{
  "norm_place": "pre",
  "attn_scale": 0.0884,
  "bias": "none",
  "init_std_qkv": 0.0202,
  "init_std_up": 0.0202,
  "lr": 0.0025
}
Each number is 128 + 24 x the weight over its row's rms, rounded and kept within 0 to 255. Layers, rows and columns count from 0. The size above them is the row's rms in percent of the matrix's.

# layer 8 MLP gate, 3072x768, rms 0.0653, rows 2316-2333, columns 512-639
size [102 103 101 101 100  95 100 102  97  98 101  89 105 101  96  96 101 103]
[[128 149  80 151 150 164 147 156 134 123 144 156 105 138 107 115 210 169 120 106 150 113 105 125 116 158 110 160 129  78 123  88 108 100 118 161 105 124 127 124 116 117 122 183 196 110 108 119 145 111 148 119 142 104  93 109 105 137 138  97 146 104 138 150 117 145  74 123 159 165 141 124 127 155 139 127 141 121 122 108 129  95 127 105 117 135 115 119 130 133 102 140 130 119 120 136 119 167  80 150 147  94 146 124 138 111 109 155  91 133 148 134 144 137 128 140 160 160 106 148 101 168 181 109 141 114 111  93]
 [148 133 132  95 149 100  89  89 125 114  91 169 139 187 125 167 131 149  86 134 145 118 140 107 143 157 131 138 137 101 118 128 116  72 134 155 108 109  97 139 155 131 158  93 134  75 127 118 146 100 161 139 158 145 156 160 125 128 142 165  98 140 147 140 120 116 138 148 145 107 137 121 136 117 124 134  96 195 122 116 162 128 109 121 127 149 137 131 135 124 141  57 166 132 108 168 189 116 122 155 119 152 116 117 133  83 168 117 161 109  87 123 103 151 144 132 131 124  97 127 138 112 125 120  60 128 152 109]
 [150 152  74 133 131 169 121 110 108 144 175 127 153 104 124 155 143 133 142 111 153 171 111 172 105 127 137 124 139 168 161 123 172 169 137 133 141 105 134 159 130 143  83  93 106 110  94 100 134 130 124 100 167 196 146 171 128 110 144 124  91 103 132 136 109 104 143 139 131 120 120 144 116 156 104 187  80 118 159 106 121  87 109 124 152 152 123 100 109 138 158 111 146 118 120 135 133 129 140 157 155 175 118 127 113 147  91 106  75 125 107 138 166 139 156 120 118 118  93 120 123 142  68 139 125 141 153 128]
 [117 210 117 114 157 122 118  95 135 101 134 172 193 117 168  93 161 139 124 109  93 123 168 155 131 147 123 152 100 117 141  95 133 117 142 126 121 138 111 150 132 141 145 176 136 118 121 106 127 117 107 129  93 148 160 112 138 133 169 144 165 126 148 139 137 112  99 114 174 149  88 146 150 178 181 150 131 146 140 123 132 114 140 150 100 115  81 136 127 135 107 165 133 157 132  96 164 137 138 133 118 165 175 181 131 122 129 145 119 137  94 156 146 126 148 164 123 130 146 102 115  87 164  39 144 137  81 119]
 [121 124 123 131  82  85 147 140 121 133  88 122 125 171 103 171 150 155 140  95  99 114 110 114 113  85 137 123 163 155 123 123 137 127 103 128 110 119 163 109 139 105 136 108 148 166 106 125 117 105 102 115 118 117 124 157  83  91 104 102 125 119  95 123 109 167 145 119 165 153 143 168  97 140 141 165 136  91 138 119 124 109 133 154 164 107  90 109 139 147 120 156 108  96 114 140 131  92 101 146 112 125 130 149 125 124 110  98 150 131 128  96 131 125 148 108 135 109 136 159 135 118 147 139 175 122 137 152]
 [114 144 124 167 148 115  98 147 128 131 129  95 143 170  80 122  99 122 122 148 119 159 144 142  79 178 154 173 132 161 108 145 101 112 104 153 111 111 129  73 110 108 145 108  96 162 161 160 137 159 108 133 128 145 118 127  93 150 102 109 154 171 159 143 128 128 112 133 118 109  96 140 107 133 123 168 144 109 100 128 109 151 174 158 143 139  98 156 171 151 105 125 143  87 127 108 155  99 108 117 148 127 122  97 162 163 152 157 144 137 122 155 128  96 127 110  92 124 149 144 114 118 142 133 143 121 141 121]
 [131 114 136 142 148 106  86 106 101 161 144  93 101 132 179 134 180 152 122 151 144 128 110 119 173 150 119 135 149 102 148 186 123 124 116 131 132 132 108  89 118  88 175 122  93 153 174 138 120 128 110 151 116 153 134 108 139 155 107  92 127 142 151 158  94 128 130 125 100 124 149 121 146 172 143 139 146 153 136 180 143 110 118 121 108 141 108 103 172 162 121 165 161 155 119 120 125 116 105  80 114  85 119 120 132 162 110 150 112 140 121 127 111 138 135 132  99 124  76 154 130 126 125 168 153 130 111 116]
 [159 145 146 126  96 155 124 117 178 143 159 137 154 135 154 125 148 147  80 183 132 128 169 155 135 136 147 121 126 135 112 112 116 118 163  93 164 133 108 150 116  80 111 115 129 116 131 120 143 128 132 115  99 117 148  96 161 145 146 159 170 138 168 176 160 167 134 139 139 130 138 131  61 146 144 133  88 142 134 152 125 123 107 158 133 165 131 122  91 122 123 133 136 101 142 107 127  97 143 113 135 138 107 148  65  95 126 144 111 129 144 115 112  93 121 113 137 142 152  52 140 140 117 122 107 129 113 126]
 [110 164 156 141 126  97 130  93 112 156 135 134 116 145 107 147 122 133 134 109 134 102 169 116 103 121 154 134 129  95  90 129 100 150 135 134 117 112  77 125 108 124 104 142 130 130  48 151 136 128 139 100 113 136 110 114  99 124 126  73 116 113 134 142 145 140  88 170 124 146 112 130 133 154 170 128 134 161 148 128 144 149 129  91 124 118 171 120 132 134 109 185 130 128 136 137 143  88  94 171 142 129 136 137 145 137 126  64 120 109 137 129  78 144  95 145  90 102 136 113 189 148 197 133 131 111 113 101]
 [120 140 146 110 131 103  92 122 135 102 157 161 147 131 105  77 130 122 106  62 155 165 139 118 127 150 139 153  99 145 119 108 117 191 109 106 143  97 171 116 107 109 123 137 121 139 114  90 105 113 118 148 157 107 133 133 106 140 142 142 134 177 128 122 129 132 130 103  81 168 148 154 121  94 144 113 161 113 102 133 106 144  93 122 127 150 102  81 135 100 141 122 114 140  99 100 144 108 164 123 103 114 161 179 150 115 112  92 121  79 122  94 119 136 126 170 122  86 135 128 142 117 156 132 112 132 122 123]
 [106 107 107 131 112 140 177 113 129 112 149 129 154 132 131 141 169 174 139 112 167 111 164 132 134 118 102  96 144 149 151  94 159  90 122  94 171 140 181 156 105 104  95 106 125 157 160 140 126 129 146 126  93 102 133 145 168 165 142 114 169 125 160 150 167 115 167 120 126 122 108  98 153 128 127 104 146 161 172 110 150 144 105 115 124 138 125 156 122 134 101 166 152 140 134 123 111 144 126 104 109 122 135 109 107  99 111 121 126 138 111 154 139 145 130 175 126  94 131 111 120 183 111 136 167 152 146 144]
 [ 84 113 148 137  95 124 132 124 115 126 136 115 160 147 162  81 142 121 154 143 126 148 123 124 118 118 138 156 138 100 133 157 126 116 134 157 122 150 142 147  93  97 128 167 110 138 131 124 126 110  94 147 121 122 125 149 140 162 128 138 132 128  81 126 168 139  96  86 130 139 115  83 110 181 133 154  92 133 131  99 116 127 189 115 143  97 131 131 128 170 152 123 146  96 106 136 138 111 183 125 117 138 153 147 139 134 119 101  93  92 138 128 111 155 136 129 148 140  85 128 130 154  95 162 102 148 136 121]
 [ 82 174 152 132 131 135 145 158 156  94 135 153 176 163 107  99 142 117  94 145 123 103 161 164 152 116 126 119 152 123 132 129  87 133 116 148 128  85  95 120 157 152 115 128 132 172 103 144 109 120  97 127 133 116 127 130 127 151 121 160 114 132 114 134 143 108 141 127 127 163 134 144 142 151 182 132  86 113 129  72 111 136 133 119 130 116 108 137 110  94 114 105 138  94 112 150 121 143 135 137 115 109 159 137 131 108 127 124 105 109 120 153 152 150 139 137 118 100  84 138 148 119 156 144 107  99 133 111]
 [158 154  93 114 132 153 111 106 135 176 108 199 121 146  99 171 135 122 106 141 152 114 126  83 130  92 170 129 165  95 175 162 127 124 159 143 131 136 116 118 160 111 143 101 151 146 121 109 156 150 115 130  97 133 103 134 117 135 133 152 194 116 143 177 117 172 159 123 121 134  99 152 112 129 139 117 168 128 121 151 132 122 137 159  85 116 197 112 142 113 147 121  94  92 107 122  89  93 127 193 100 132 182 138 104 142 130  96 125 148 106 137 116 109 179 136 128 105 126 129 144 111 161  81 152 133 176 108]
 [129 149 137 167 145 117 131 151 133 186 156 140 137 138 125  98 181 150 130 118 159 105 120 132 118 138 146 131 132 161 135 165 146 115 184 101 145 172  70 112 111 149 137 140 131 147 134 151 152 100 119 120 131 122 152  98 102 143 131 157 149 179 125 155 126 117  89 125 155 139 133 116 141 173 138 123 139 156 103 101 151 148 132  94 167 106 120 146 128  91 109 142  89  92 131  88 112 119 110 151 163 159 135 125 143 126  97 148 143 145 107 156 170 124 176 142 114  82 149 119 135 142  83 161  69 133 173 123]
 [158 107 165 125 141 136 117 108 119  99 127 133 129  98 155 114 156 140 124 145 111 134 134 158 171 134 160 120 152 131 125 111 109 125 148 122 102 183  92 129 166  91 172 143 153 126  93 126 109 147 134 130 125 145 185 142  85 127 161 103 151  83 162  75 108 121 146  91 128 105 123 125 172 183 151 134  94 160 152 115 145 128 124 146  95  89 109  95 134 148 155 136 128  93 151 142 141  89 145 111  99  64 126 109 135 123 142  97 180 147 161 160 134 112 134 151 148 159 112 124 142 138 137 163 162 186 127 102]
 [103 137 130 101 146 108 124 137 143 114 142 143 103 172  90 131  73 105 109 122 127 164 198 140 109 127 135 140  68 145 125 138  93 104 124 179 118 144 118 148 112 139 127 126 140 129 138 106 100 139 142 134 180 128 165 159 137  99 113 133 148 150 153  97 158 150 120 106 127 140 111 132 140 106  92 153  89 122 133 146 149  96 102 122 120 105 122 120 111 126 119 111 139 134 146 139 150 129 130 166 117  93 149 144 133 134 157 117 111 106 145 110 105 133 150 116 166  95 137 127 102 133 148 126 100 110  89 109]
 [173 151 134 102 109 113 132 138 167 155 156 171  87 127 130 144 117 154 127 116  71 132 121 111 148 152 122 138 145 120 128 137 149 158 131 139 130 162 107  99  69 145  98 134 121 148 123 103  93 130 150 137 170  90  99 120 166 164 179 133 129 153 108 144  64  99 137 196 111 155 129 131  92 141 156 123  74 120 166 121 165 121 119 127 123 126  85 104 114 127 135 173 126 132 140  95 137 120 148 121 118 139 124 128 123 120 117 136 136 123 173 116 107 145 114 140 158 117 113 114 143 115 127 130 143 155 135 101]]
# layer 8 MLP up, 3072x768, rms 0.0674, rows 2316-2333, columns 512-639
size [100  99 103 101  98  99  99 102  99  96 103  98 105  98  95  99 102  98]
[[133 113 130 129 135 117 157 150 139 139 128  92 135 160 153 110 105  84 137 106 137 192 113  92 123 168 166 139 110 157  70 138  86 131 131 114 137 141 150 125 166  68  93 103 129  78 150 114  99  74 115 149 106 133 132 186 125 113 127  96 166 127 142 139 183 153 158  93 166 125 140 136 153  87 136 138 115 113 132 141 119 149 185 164 124 174 122 106 100 142 130 155 172 104 124 168 136 123 121 121 114 135 137 154  99 149 142 119 126 121 181 144 123 107  96 112 142 122 141 141 143  98 117 129 164  71 137 121]
 [166 152 104 162 127 104 134 141 136 130 130 119 121 123  99 147 123 123 109 192 171 118 120 137 144 120 105 136 149 140 177 149  97 142 138 119  71 111 183 150 124 108 125 169 100 124 146  94 142 144 129 135 104 158 109 168 137 158 149 135  91 133 162 108 131 125 135 126 129 124 138 104 143 122 116 133 120 135 132 140 107  90 134 128 168 128 107 160 124 143  96 112 101 158  97 106 139 113 129 123 138 153 139 164 113 133 151 182 128  99 147 166 170 140 175 113 154 119 100  86 136 125  81  96  77 117 131  90]
 [157  93 157 153 135 107 177 135 117 154 129 150 165 119 122 157 109 121 101 150 144  98 148  85 106 127 128 116 133  92 131 131 168 130 139 142  71 103 104 106 126 120 128  99 146 129 134 114  97 107 146 113 156 145  98 165  88 129 141 105 139 144 129 142 105 142 107 146 135 149 113 115 116 115 152 104 134 151 148 138  86 121 112 172 120 149 116 117 126 106 134 118 144  99 100  97  96 155 120  90 156 112 112 130  91 159 133 100 164 105  93 135 124  78 112 112  74 130 110 148 153  95 117 111 115 109 125 120]
 [ 86 110 118 111 107 139 135 111 154 144 144 118 159  87 160 143 137 115  81 142 129 136 124 149 112 113  78 133 111 119 116 159 125 107 146 143 119 135  95 142 126 149 130  90 124 162 141 102 110 112  98 168 138 148  60 127 114 115 100 131 152 142 106  96 140 152  91 113 128 110  92 100  67 133 112 119 161 137 135 135 133 144 132  81  96 124 135 132 140 129 160 131 126 145 145 123 151 156 136 123 121 131 132  79 169  85 140 156 124 142 145 105 156 163 133 112 141 134 136 159 198 139 115 174 113 123 104 135]
 [124 119 147 121 148  99 139 111  87 138 184 159 141 126 151 158 142  76 135 144 129 140 112 108 145 135  80 140 138 114 112 118 134 120 144 143  95 129 127 109 114 144 163 146 160 140 115  65 140 109  77 138  68 118 117 126 139 103 150 123  98 103 118 134 120 129 117  86 165 124 136 150 143 156 118 115 109 119 107  86 137 105 137 111 101 125 123 130 177 130  89 129 146 113  97 115 119 108 135 147  67 121 137 146 139 128 121 154 126 133 147 129  93 113 117 106  96 119 120 146 129 155 142 138 118  92 123 152]
 [ 94 104 125 158 110 134 108 154 109 118 109 114 159 172 107  90 124 133 120 117 148 110 128 128 120 110 138 111 103 107 133 123 109 136 106 104 145 133 113 156 129 101 133 105 114 147 134 158 163  96 121 118 126 126 126 160 140 111 145 136 152 106 139 102 109 142 155  81 123 121 101 141 117 132 141 100 131  98 115 144 133 155 133 168 117 109 132 164 106 180 146 116 137 135 129 116 148 103 134 119 153  82 104 103  85 114 142 162 137 123 147 145 158 112 118 139 151  96 121 104 105 119 137 148 124 100 109 122]
 [ 71 170 106 155 137 124 131 176 149 146 139 125 168 101 148 154  95  70 116 114 131 136 100 129 135 110 175  77 160 164 128  99 117 123 119 118 144 122 112 195 139 116  93 122 163 139  96 147 135 172 125 106 130 131 156 129 136 125 172 151 143 133 157 149  91  87 126 122 140  99  82 119 137 182 149 129 133 114 128 114 120 141 128  95 103  96 126 128 171 149 131  86 109 126 123 124 120 114 102 182  98 142 113 156 127 141 111 110 125 128 127 129 162 145 120 120  95 131 134 164 111 132 143 113  97  95 113 155]
 [134 125  84 116 129  78 147 152 161 142 119  95 126 121  95 149  81 116 150  91 134 119 162 111 174 139 149 149 169 125 157 134 154 113 140 172 111 139 132 141 133 129 169 118 110 114 136 135 108 123 128 138 147 121  84  82 127  95 151  65 152 166 118 107 144 132 121 112 139 113 104 140 139 140  84 117 129 131 127 149 115 157 158 132 135 103  93 128 167 113 141 157 126 100 137 156 131 127 131 159 130 111 145 114 148 102 121 167 166  43  84 138 152 154 137 148 149 125 123 146 152 115 119 141 121  71 180 136]
 [135 121  99 148 132 122 113 147 118 147 107  97 132 127 113 106 111  93 149 137 100 138 172 123 153  90 151 143 176 114  94  93 164 102 138 132 149 148 152 118 140 102 127 125 138 155  73 126 100 104 109 125 110 131 161 144 110 110 140 116 140  89 156 138 160 143  70 132  81 128 105 107 156 116 119  87 143 186 139  77  82 146  73 122 139  94 186 149 120  87 105  99 139 147 150 160 118  79 113  81 115 105 127 127 121 127 174 128 163 127 162 148 164 164 162 120 106 101 161 141  99 153 137 117  89 165  98 133]
 [111 105 119 112 142 129 138 114 179 207 166 138 117 121 142 144 150 142 146  93 111 123 174 164 149 125 115 137 139 136 129  89 145 144 122 127 127  88 119 102 159  98  88 143 148 118 135 132 165 125 113 173 152 156  99 148  99  74 144 116 104 152 150  95 110  95 161 120 160 136 142 163 137  96 127  99 157 113 146 121 147 133 132 102 158 119 118  78 100  76 176 162 136 105 131  92 146 131 169 154 103 180 133 140 150 128 148 109 181 152 162 135 160 125 136 151 127 106 144 139 177 125 163  92 127 182 121 144]
 [143 108  93  82 154 146 136 149 117 142 115 126 140 121 144 101 120 123 132 102 125 114 142  92 111 144 144 118 153 105  87 155  90 137 167 103  99 131 154 109 110 115 111 130 155 138 138 127 143 116 157 154 146 147 143 145 142 118 108  95 109 104 130 127 147 125 149 117 149 101 179  67 133 119  93 132 117 130 116 142 131 146 125 110 155 132 144  74 122 119 159 127 134 103 125 121 147 110 141 144 140 163 101 154 118 130 132 152  97 124 151 132 109 130 104 124 192 160  87 171 132 165 157 128 127 126 134 150]
 [158 112 177 172 171 140  83  91 148 152 165  97 118  94 115 118 149 138 143 140 111  80 103 129 119 112 141 137 136  90 137 137 135 106 130 148 146 135 118 119  90 105 152 148 140 128 160 100 137  78 129 155 128 122 129 141 127 147 117 130 113 109 160 179 108  99 102  97 124 125 135 158 138 121 124 148 146 118 115 138 195  94 126 113 129 104 128 115 101 131 153 106 143 119 130 147 132 135 190 120 110 150 115 124 129 142 173 135 117 152 186 115 141 147 129 147 138 137 115 155 131 148 135 126 102 157 112 144]
 [135 106 103 165 120 128 144 121 116 121 107 103  92 131 136 109 126 103 134 143 123 112 158 112 145 141 111 144 125  94  95 135 115 112 148 129 164 125  79 137 143 102 140 115  92 149 112 116  98 161 156  89 138 107 126 141 121 157  97 132 111  97 122 121 109 175 139 100 106 141 120  84 136 129 132 144 138 142 129 143 112 103 127 118 155 121 115 164 121 127  87 125 138 104 204 139 102 108  87 154 126 150  94 135 133 119 174 144 109 146 104 126 120  78 113 143 195 133 157 157 131 158 100 130 130 160 141 147]
 [167 157 127  77 115 139 151  87 101 178 115 155 120  92  79 130 147 124 102 104 124 127 130 147  78 127 143 138 148 115 137 131  91 147 135 145 129 117 125 125 142 104 152 145 154 155 117 143 125 117 125 134 122 132  93 125 121 127 163 113 135 137 122 160 115 179 131 123 139 129  97 146 123 128 137 119 172 128 146 133 121 169 164 140 112 125 122 138 138 142 131 136 136 133 113 125 130 159 134 107  96 139 111 120 160  90 158 135 183 190 120 127 105 125 139 140 140 150 110 127 140 126 117 131 106  83  90 106]
 [121 127 105 132 117 128 135 102 143 108 150 137  82 134  85 112 113 126 143  96  76 134 150 109 133 115 116 145 182 144 117  96 140 105 151 114 158 121 131 119  99 145 115  95 123 122 146 153 104 143  87 133 130 121  87 124 124 124  95 120 139 139 155 124 128 139 132 115 111 105 129 129 124 151  96 123 163 107 149 153  76 114 120 175 163 122 135  88 125 178 124 145 134 141 119 150  94 130 144  73 129  87 115 141 148  99 105  95 104 137 113 119 153 128 123 157 110 129 161 120  98 105 131 176 129 117 106 111]
 [144 159 157 187 164 174 139  64 168 170 138 139  99 115 115 120 109 132 139 149 180 159 122 164 133 116  80 139 116 130 104 144 151 173 127 115 148 140 134 125 123 159 118  86  96 147 106  97 121 120 133 103 121 107 105  83 156 148 149 160  87 143 130 122 181  63 152  86 150 132 133 169 177  88  71  94 171 102  82 190 151 132 175 169 137 160 137 109 164 138  89 179 127 112 133 113  96 132 152 147 123 133 105 103 104 109 133 153  85  92 132 170 126  81  96 111 106 138 138 130 137  87 149 133 106 125 110 135]
 [ 82 103  82 107 101 112 177  98 141 125 121 132 102 102 184 143 126 125 118 124 122 104 141 117 105 124 106 143 128 140 120 128 130 174 140 110 134  78 131 116  97  93 113 127 138 129 123 126 133 150 141 103 165 129 148 146 133 125 133 178 152 116 136 113 165 166 129 156 170 166 157 135 170 121  79 141  94 129 137 141  91 133 135 103  91 107 169 146 130 150 147 144 110 115 121 114 139 142 109 159 167 188  77 126 120  91 100  72 140 104  94 117 164 131 115 133 168 141 144 126 147 121  73 119  78 120 175  96]
 [125 119 157 119 108 101 108 157  95 148  59 136 136 128 146 134 125 125 154 170 127 112 113 143 153 127 146 153 146 114 142 122  97 128 115 139 120 140 111 133 113 143 186 110 129 116 140 135 144 105 134 157  72 128 130 121 146 144 144 121 142 150 154 102 113 108 140  85 124 182 112 124 129 114 127 144 164 115 179 101 151 123 123 124 114 103 195 157 121 140 121 100 134  57  88 126 120 128  85 134 138 108 137  93 134 130 118 104  98 133 156 172 116 126 170 152 154 126 133 111 125 137 134 129 113 106 105  94]]
# layer 8 MLP down (transposed), 3072x768, rms 0.0649, rows 2316-2333, columns 512-639
size [102 100 103 102  94  99 103 102 100  97 103  91 103  98  97  99  99 101]
[[154 107 123 124 139 125 159 119 118 139 174 131 105 129 147 152 107 168 158 173 150 125 148 144 122 129 126 104 106 110 121 139 112 147 158  94 171 135 127 140 170 161  94 141 123 133 160 129  89  97 102 100 118  91  98 147 125 114 142 106  89 132 128 138 188 139 125 123 141 101 166 147 120  83 143 115 110 138 139 104 105  88 123 126 116 103 113 120 130 129 156 179 183 107 123 142 153 126 114 121 122 122  82 143 124 105 124 137 127 131  63 110  84  77 157  96 137  94 108 126 133 135 123  96 124 144 148 159]
 [106 116 153 135 122 174 161 135 114 114 122 140 124 151  97 119 110 123 122 126 154 128 111 153 166 125 132 128 103 143 134 168 121 127  77 102 117 129 142 124 174 102 153  97 114 140 144  63 143 107 137 147 158 172 104 100 147 136 150 142 175 107 141 144 157 132 141 168 147 121 120 148 173 191 110  97 117 124 130  90 148 135 126 146 121  97 112 146 107 137 136  86 136 130 165 130  89 167  78 127 149  86 134  90 138 175 116 137 139 127 118 169 147 133 129 120 118 127 117 106 134  92 133 132 128  95 124 114]
 [128 143 138 140 167 107 107 126 126 134 159 152 119 119 109 112 131 108 132 146 154 130 118 160 124 120 105 114 161  95 140 152 143 136 139 173 118 132 137 103  82 113  83 119 143 145 127 130 174  56 168 148 150  63 136 142 117 165 105 145 154 129  97 135 147 145  82 135 107 186 124 133 140  90 148 109 136 149 107 132 132 128 129 139 144 158 100 137 121 111 137 100 112  88 106 155  99 105 112 107  66 138 118 106 134 191 105 112 142 147  98 143 102 104 142  75 137 108 123 151 161 118 114 121 153  93 160  83]
 [164  90 152 155 138 141 126 123 157 111 121 149 145 123 150 141  73  86 124 108 130 165 133 136 139 129 165 126 159 125 136  88 107  92 117 120 131 139 106 115 136 155 158 124  94  84 143 141 160 135  88  90 134 151 133  96 110 131 116 120 113 148  73 149 156 145 112 116 152  99 138 118 134 149 109 169  99 125 142 139 129 164 158 132 105 121 120 100 172 131 137 111 115 135 121 139  79 116 137 145 128 144 167 117 116 132  99 106 123 113  75 124 161 175 156 106  88 111 156  95 100 125 138 129 149 114 149 145]
 [159 156 145 122 124 183  88 116 167 117 103 130 135 126 149 143 119 135 129  99 142 121 159 186 147 130 109 140 140 171 148 124 107 158 147 125 116  97 112 125 129 145 125 111 102 106 117 133 115 107 134 110 168 120 118 126 164 151 148 107 136  88 137 107  97 133 150 187 107 102 152 120 171  71 116 159 140 142 149 123 135 165  93 138 107 175 102  88  99  89 109 141 128 113 133 125 101 140  98 176 125 133 102 129  85  89 102 178 124 131 109  89 179 138  97 156  92 106 133 142 152 115 127 138 115 121 112 141]
 [156 135 167 102 119 136 136  62 114 110 100 122 148 119 138 131 128 150 107 105 105 116 147 158  85 108 121 152 105 130 139 121 138 112 142 156 112 139 132 131 149 117 162  98 130 137 111 105 148 106 127 114 122 129 132 165 149 151 180 142 155 135 124 139 129 143 129 122 130 142 151  77 152 118 167 167 143 142  88 103 131 114 127 135 166  56 114 108 147 115 105 101 145 185 132 143 186  87 140 143 112 147 158 148 107 141  91 102 100 172 125  87 158 174 143  83 138 139 184 150 138 136 121 115  84 139 156 135]
 [144 120  85 174 150 178 115 143 107 124 144 119 134 137 111 117 129 145 153 113 162 113 159 111 118 115 103 153 108 150 108 111 108 140 144 106 113 111 133 147 130 126 113 121  75 112  97 159 136 125  92 124 164 115 130 138 115 121 150 103 152 152 128 132 148 118 211 140  63 119 124 126 148 127 117 122 147 121  94 164 127 171 153 140  86 105 135 105 100 158 140 119 171 105 137  89 152 169 146 101  62 137  79 103 129 122 147 133 139 132 129 139 101 141 142 156 143 100 115  79  88 122 105 133 132 138 124 124]
 [147 127 180 141  96 168 134 108 145 156 143 153 136 138 132  87 145 126 119 103 122 104 113 144 133  94 139 126 156 104 123 142 144 101 128 166 118 134 151 149 145 115 130 111 120  79 138 130 108 118 118 102 128 130 111 150 105 114 112 128  96 150 105 128 184 126 106  83 191  71 136 143 110 123 104 140 148 110 139 131 169 124 174  96 111 121 146 139 123 142 160 136 141 136 134 142 148 126 109 101 110 138 146 113 113  86 158 150 110 115 132 103 141 109  67 129 114 150 117 150 164 106 111 113 107 143 127 168]
 [149 131 124 145 127 148  55 134 133 135 137  85  96  93 119  83 144 118 122 127 148 149 115 137 144 152 126 105  99 141 100 107 142 152  88 140  97 126 150 105 109 100  81 106  97 122 103 129  98  87 137 111 140 105 141 121  75 138 130 150 130 112 159 151 205 141 116  97 157 141 139 141 103 104 125 105 124 132 125 174 111  88 160 126 105 166 115 136 144 148  92 116 132 112 142 157 117 151  73  95 132 126 107  93 143 122 108 109 123 125 149 110 165  93 147 145 125 128 142 140 121 113 121 129 116  99 134 133]
 [158 124  99 115 120 112 123  91 208 145 163 129 139 126  96 171 168 116 144 111 121 118 119  96 123 105 126 137 102 132 159 160 148 119  94 110 134 122 137 124 121 141  79 113 110  96 119 117 101 140 132  88  93 128 167 158 119  97 133 130 150 101  82 169 129 134 113 131 125 138 130 181 180 113  80 138  99 145 121 103 152 139 137 106 125 141 142 141 113 101 150 145 130 149 129 105 116 151 132 144 105  84 116  99 155 135 113 147 145 164 118 107 116 102 108 131 111 128 132  99  89 111 144  72 123 126 182 150]
 [145 119 124 100 149 131 144 127 133 131  97 114 153 130 133 112 103 123  86 123 177 100 122 132 112 153 161 108 160 130  99 143 111 110  94 121 130  92 110 123 134 103 107 129 116 152 172 118 163 105 112 141 107 106 124 110 123  89 162 122 111 138 165  99 121  98 136 143 132 104 144  97 100  81 146 144 106 128 138 141 144 101 111 148 126 149 168 123 104 111 144 166 110 143 123 105 124  84 164 123 144 139 108 170 105 124 189 107 101 158 182 145 146 133 130  78 152 190 138 152 163 137  96 100 108  98 150 119]
 [127 113 104 109 136 112 142 148 137  82 138 151  83 151  94 147 136  97 182 120 102 103 154 159 122 124 129  65 122 140 121 106 131 177  91 104  84 156 153 136 131 130 106 112 121 125 128 120 131 110 114  83 142 135 147 142 121 146 149 111 133 171 145 132 137 149 168 120 157 142 144 151 132 132 129 157 175 156 140 107 137 135 116 159 116 149 139 111 142 152 116 122 117 134 158 145 117 137 105 101 119 116 104 124 111 128 147 119 154 177 113 173 155 102 138 107  61 145 110 144 123 116 165 110 179 133 123 136]
 [100 168 140 108 104 173 143 133 116 113 101 142 152 153 123 103 136 132 127 152 156 126  90  87 138 116 102 147 140  98 119  87 168 140  95 111 115 122 164 147 129 168 120 143 128 141 143  98 108 108 128 149  95 159 158  96 132 109 180 141 120 179 166  82 110 115 100 150 151 140 154 134 139 141 110 152  74 128 163 148 138 130 138 172 147 154 139 148 113 132 129 151 136 128 149 150 137 133 126 136 162 157 138 148 148 149 121 114 109 133 168  76 104 174 133 121 112 119 122 126 141 124 181 128 149 139 133 154]
 [102 121 142 141 141 130  93 138 147 130 111 130 156 128 158  90 116 151 114 128 132  86 173 130 130 114 155 119 156 118 157 118 131 167 114 120  70 146 204  95 145 131 147 156 105 151 125 159 128 129 127 110 167 144 131 133 107  94 126  99 116 127 123 153 137 180 114 121 101 144  98 133 134 107 172 160 123 153  88 103 120 119 183 148 113 116  93 162 130 129 168 126 140  94 142 157 162  96 108 109  80  84 115 119 150 115 106 104 132  81 104 142  77 101 151 156 101 109 149 135 118 116 152 143 127 133 174  91]
 [143 135 108 124 164 169 117 133 129  98 109 134 146 133 144  90 103 117  89 156 158  80 126 126 118 131 126 141 136 122 126  91 139 134 153 128 115 154 145 164  95 155 147 146  94 119 116 130 127 113 115 100 125  92 137 144 128 146 104 167 133 150 110 125 143 142  95 117 120 107 107 168 104 155  74  96 114 146 133 140 153 117 127 127 142 182 121 182 116 118 139 151 125 104 128 146 131 101 116 128 118 105 127 113 114 102  88 122 126 152 164  95 128 121 118 100 128 127 188 132 131 121  56 139 143 111  94 123]
 [ 78  78 145 111 117 122 149 129 121 149 142  94 176 117 138 114 149 164 161 138 128 132 133 120 102 155 133 133 122 183 184 140 191 131 107 168 147 132 125 112 171 107 104 130 123 135 138 115  90 159 116  80 150 122 171 161 133 114 130 132 142 149 162 138 118 123 140  69 141 140 136 169 110 129 139 128 158  95 138 124  91 141 161 161 131  97 217  96 125 117 137 104 154 116 104 126  62 136 132 134 106  79 115 116 145 175 129 119 148 177 158 109 126  90 177 114 122 135 141 110 131 138  68 181 167 145 168 106]
 [122 110 119 124 137 136 143  87 125 123  97 117 120 124 146 131 109 100 121 139  91 110 134  75 144 147 106 145  85 142 109 125 142 133 121 117 137 107  87 119 143 118 140 134 124 144 126 167 121 103 168 125 103 143 136 105  99 140 151 156 101 115 149 115  91 162 137  60 146 123 132  94  92 167 107 129 129 137 102 148  99 146 120 143 121 121 150 133 126 147  76 106 168 145 124 123 135 145 121 110 114 117 160 135 138 166 147 135 148 113 105 143 155 119 142 144 140 162 213  89 112 145 142 181 122  83 155 134]
 [119 120 163 123 111 130 100 128 127 130 136 165 111 169 140  92 158 117 141 153 184 135 155 131 149 157 125 129 113 146 141 129 131 100 122 152 176 147 135 165 148 159 145 123 122 116  82  99 124 154 138 135 140 155 144 118 122 172 119 145 101  94 151 101  89 119 121 140 142 116 163 142 136 106 198 160 103 128 156 127 115 164 104 113 169 129 133 136 153 140 121 124 116 131 116 111  78 127 118 135 121  97 115 179 156 125  88 160 127 124 142 150 129 178 107  94 143 123 158 130 139 152  92 122 120 130 122 147]]